{
  "norm": "rmsnorm",
  "parallel_block": false,
  "init_std_down": 0.00486,
  "lr": 0.0127,
  "lr_mult_qkv": 0.7,
  "schedule": "wsd"
}
Each number is 128 + 24 x the weight over its row's rms, rounded and kept within 0 to 255. Layers, rows and columns count from 0. Numbers have three digits each. The size before them is the row's rms in percent of the matrix's.

# up: layer 3 MLP up, 256x96, rms 0.178, rows 195-204, columns 0-95
# down: layer 3 MLP down (transposed), 256x96, rms 0.196, rows 195-203, columns 0-95
# gate: layer 3 MLP gate, 256x96, rms 0.174, rows 196-204, columns 0-95
up195 100:147151103105134136108115153161111126126119139077076129106117106127082117115076112124185154169133155137149168121137120142118114148129120110117154136186134125140150131134124151125131125125122088134121149180143078113092115092112119147138139097093114108176152118150132125116122085180148138121
down195 096:121077130094126090145160112127156149102157136160127110118127142137159170144167164154091119129133126135135126157123162089120146117144149146126120129082121145145135149134123130113140127099101159139149104087128132118143097143131152116078151125134141117064154123099130062107113170068129135136
gate196 102:088114127154130105131088177105105153116135139151135117139155143150087128106120127140134103140156135120157128068162125110153144120125095146154145103109116131089142129140089148144176157072113137134176125137100121138100134104157154142160123151127069133160145113094127100184133136139113117133
up196 097:106120145125100139143098134117116137087136154176124131124145159143093134141150120158106101139140129126123146068138111121131159095163106130160122126105101150094146141121150164145160164092089174138159077133103119138107146102186141111142148130141122147132150119086138095170147140130117088160
down196 099:181171169101148145111146088162110141141120102111129153111119087065160127131146133137120145136118157142113136143112147129098125151141155108110113161151125127185110124092156123131093124177126104120104139148169150127135151122114105107109124095108155100125124181150129175096112112134163140125
gate197 092:165079133089111124148147137169154142117130131188122078130131161141158144131169161134089171136122147107138113116117147109144112101134173096144112201099115138131141148149112124126129126105120150139137134137143091111104119143114127158134136088143151145084185150122123113086118116121138145118
up197 089:128188143136158126084111138100110147145135137056127125123129102123142132131111110097151111099129082161106160148110099159133171118135108136106149136162157138085122105124106121105130126122129093130129104131118206140133129105126122103133106165144137101154102103154116113160102153136078141125
down197 087:150149110096107125138152089172150141116122125143115094128132152123122117121184129146106187125113120106125143102174105081147099106114151152133114148114121111179138142138139135139120113104125138143142155131123069125078131120133123167154095085152103136109177145102139115101124090123182132142
gate198 103:120140119119120133109140142122135113133139115133150108149108145128130125116106119142122143102134136106127149089175129145125143102146095102115135096174103113133103119133143114104141098084129096160129150143148101078107114087116147124129132109146092174172117122126153126129090052212097142094
up198 101:141128109140138148120124113138120127093133136134122127122105146142127116124147142139096137104125152108159107099153130130162092087156068126078109110176108093134091127141132133079151097121161115138181122107124125082107130130104122137112134116093133140176103140131165099133105066177112126168
down198 099:121112147134107128131112153134109138137158115127140176105178125156117146143133127124131064133093118119140148102143140133096158123116133103168184129083096111115114102083147153153115109119153093122096112118150162139107137167177108103103130085117151137091151143086096130147121147108138166141
gate199 113:144130140143153094108155140136152119150091103177146152139124136143111141137157136128148151151104137138112138115115141092138123164146111113129201108104119158161150113120137085144126149131151094148137131118156084101123179098109133108082118086158152143177162138101097107148172108131137146147
up199 103:157108134099131179129085116144137166102101141141155150121134123141119162143167118070119082134134115103122110121129134095143111138120101165137102116080144117126132125162145125094146103159116149090141111105072142151134137115120130128159158132137136200079129099162166137121149152140126121133
down199 103:158139138114129090129134150155140094152094129126115125120147140146128116161149106146143157110174165154133154160127156110147149129134162120124200098143140131165124082136130130138095137145159131131097134115181109141127162134108100122150082100140084128156170133150084157167140122090137136119
gate200 092:137133070161145138146126140136119141116098123128144130090136142100123133151117147154088111118116117099123139117136086150089156120131100103129090130164144148163158149131102118157114133156106129151070150189176150140169168111137111101175123155151115103118127097100116146166116118130157136106
up200 100:101102141097110127152110151131125159088114161155112096145149142122080123131117150113150118155126171160102148124106116093123151130112115145092145138109124095147126149162172109087143147092149110131153118119102077121091143117126170133090149138123145116158125119070138085102095141125106171143
down200 097:130124133192152128145126106113147082129163114142131137117138123122161116108124117114091117101126077110131123122168148164127115133143139138144103117120127137120131098128107109187146108161111162108106116151140160126178164146135108098136106078173086150097127139202118143136143151117117096127
gate201 093:118099125099139134095099135131133132150099155091144113195146126069103138131154131131111134124131128061107146109117084135208109168169131156104128088152111174159124139139133143125139111121128131129144090117160125132115122108123124141127135127122144109128133162112146106147129136094145088168
up201 091:125092102088130108100151130118096131130137147159142115154107092075083071130134145130105090117154142090100165137139092169146133138130129110158117122166104151122130107124156166160172088135143150125133110098171128132116138127115087154146110102102126101120127150100137113125159121133157086112
down201 102:132144079155108126159130143115143143132130114137137156054132144153147133121117148113140143107137082195133111154104148102066136076093132141144133161104151069111089127144121139123097160105129137117158145126081155120135085142118130126137109126117147139146130128159123142135109098130116139093
gate202 098:080127164137146136120113158126187132122171131108144149153130123119120152141111144132103131118102143097076106140179107119112136137112120119139104128095175121137107131131133113183113085118129152126157114128151140160135144120093088106122151169143129168150153105167152110099073084119144127116
up202 100:095141143128165130085108126156150146113141110145129150154113121130134135148110133121110146131112153111094130142152098152148139150131116114165089140116181134157133128133126120194150137098125116134115168112196123153113097070123093129147136182137086126128147102184141118147127094156137135107
down202 103:119100121105091118108146129100118090116111155102154152124120107124107137134073109142161100132137139124179155059121156162128103177113122114142142149207121165132112117137130108132135168128154119132146110111163139123147079131137149122130136129134142085141081121143124103157158128157111138139
gate203 104:087139117145120118162123139149111113063134144110128127154121177096130083140129096091127131131163136143140097128109100114103152130086127105105118153113157140129114156086089118141150150166142127107137141102183164130119142159154162138089135099098134127134148150109138138117102137125191155100
up203 089:123124123113130116150158171153116136087159157129125111175108124131121082104079115134106128116174145137137143088140111118086143102132166151109119121100123141100086145125092133151114089146116127136126146103185135122159128146160153150124142101097114099126145077118090111127079143160141108101
down203 099:151114122145136112099131110105101141194092101140107121099133066163124163129182159154106101141110127103101173118144157133147101145147111143140138145125141124115133104167157103125109127117102162124112115140065118141127103105123114115135127151174115119140083112155143127168153126142081134127
gate204 107:124137143082129148079177086172152134141110108157138124129092131077138131149121088149151157090155127113120105133127097096144153152114127102135134120119161130147201136154138130122094098138089147097097133125172126139121145116150096142108122139162170137158145159116140129096142121117121100134
up204 102:164115120163106120096089151154154116128125133117130126135155131121162153182102165127116153175134184128181127089127145188144140114145129111142132174121106082104121083135150177120106144154136139108121124144105122118136128167137137158111147113118140121084115151090110098111129154122110126136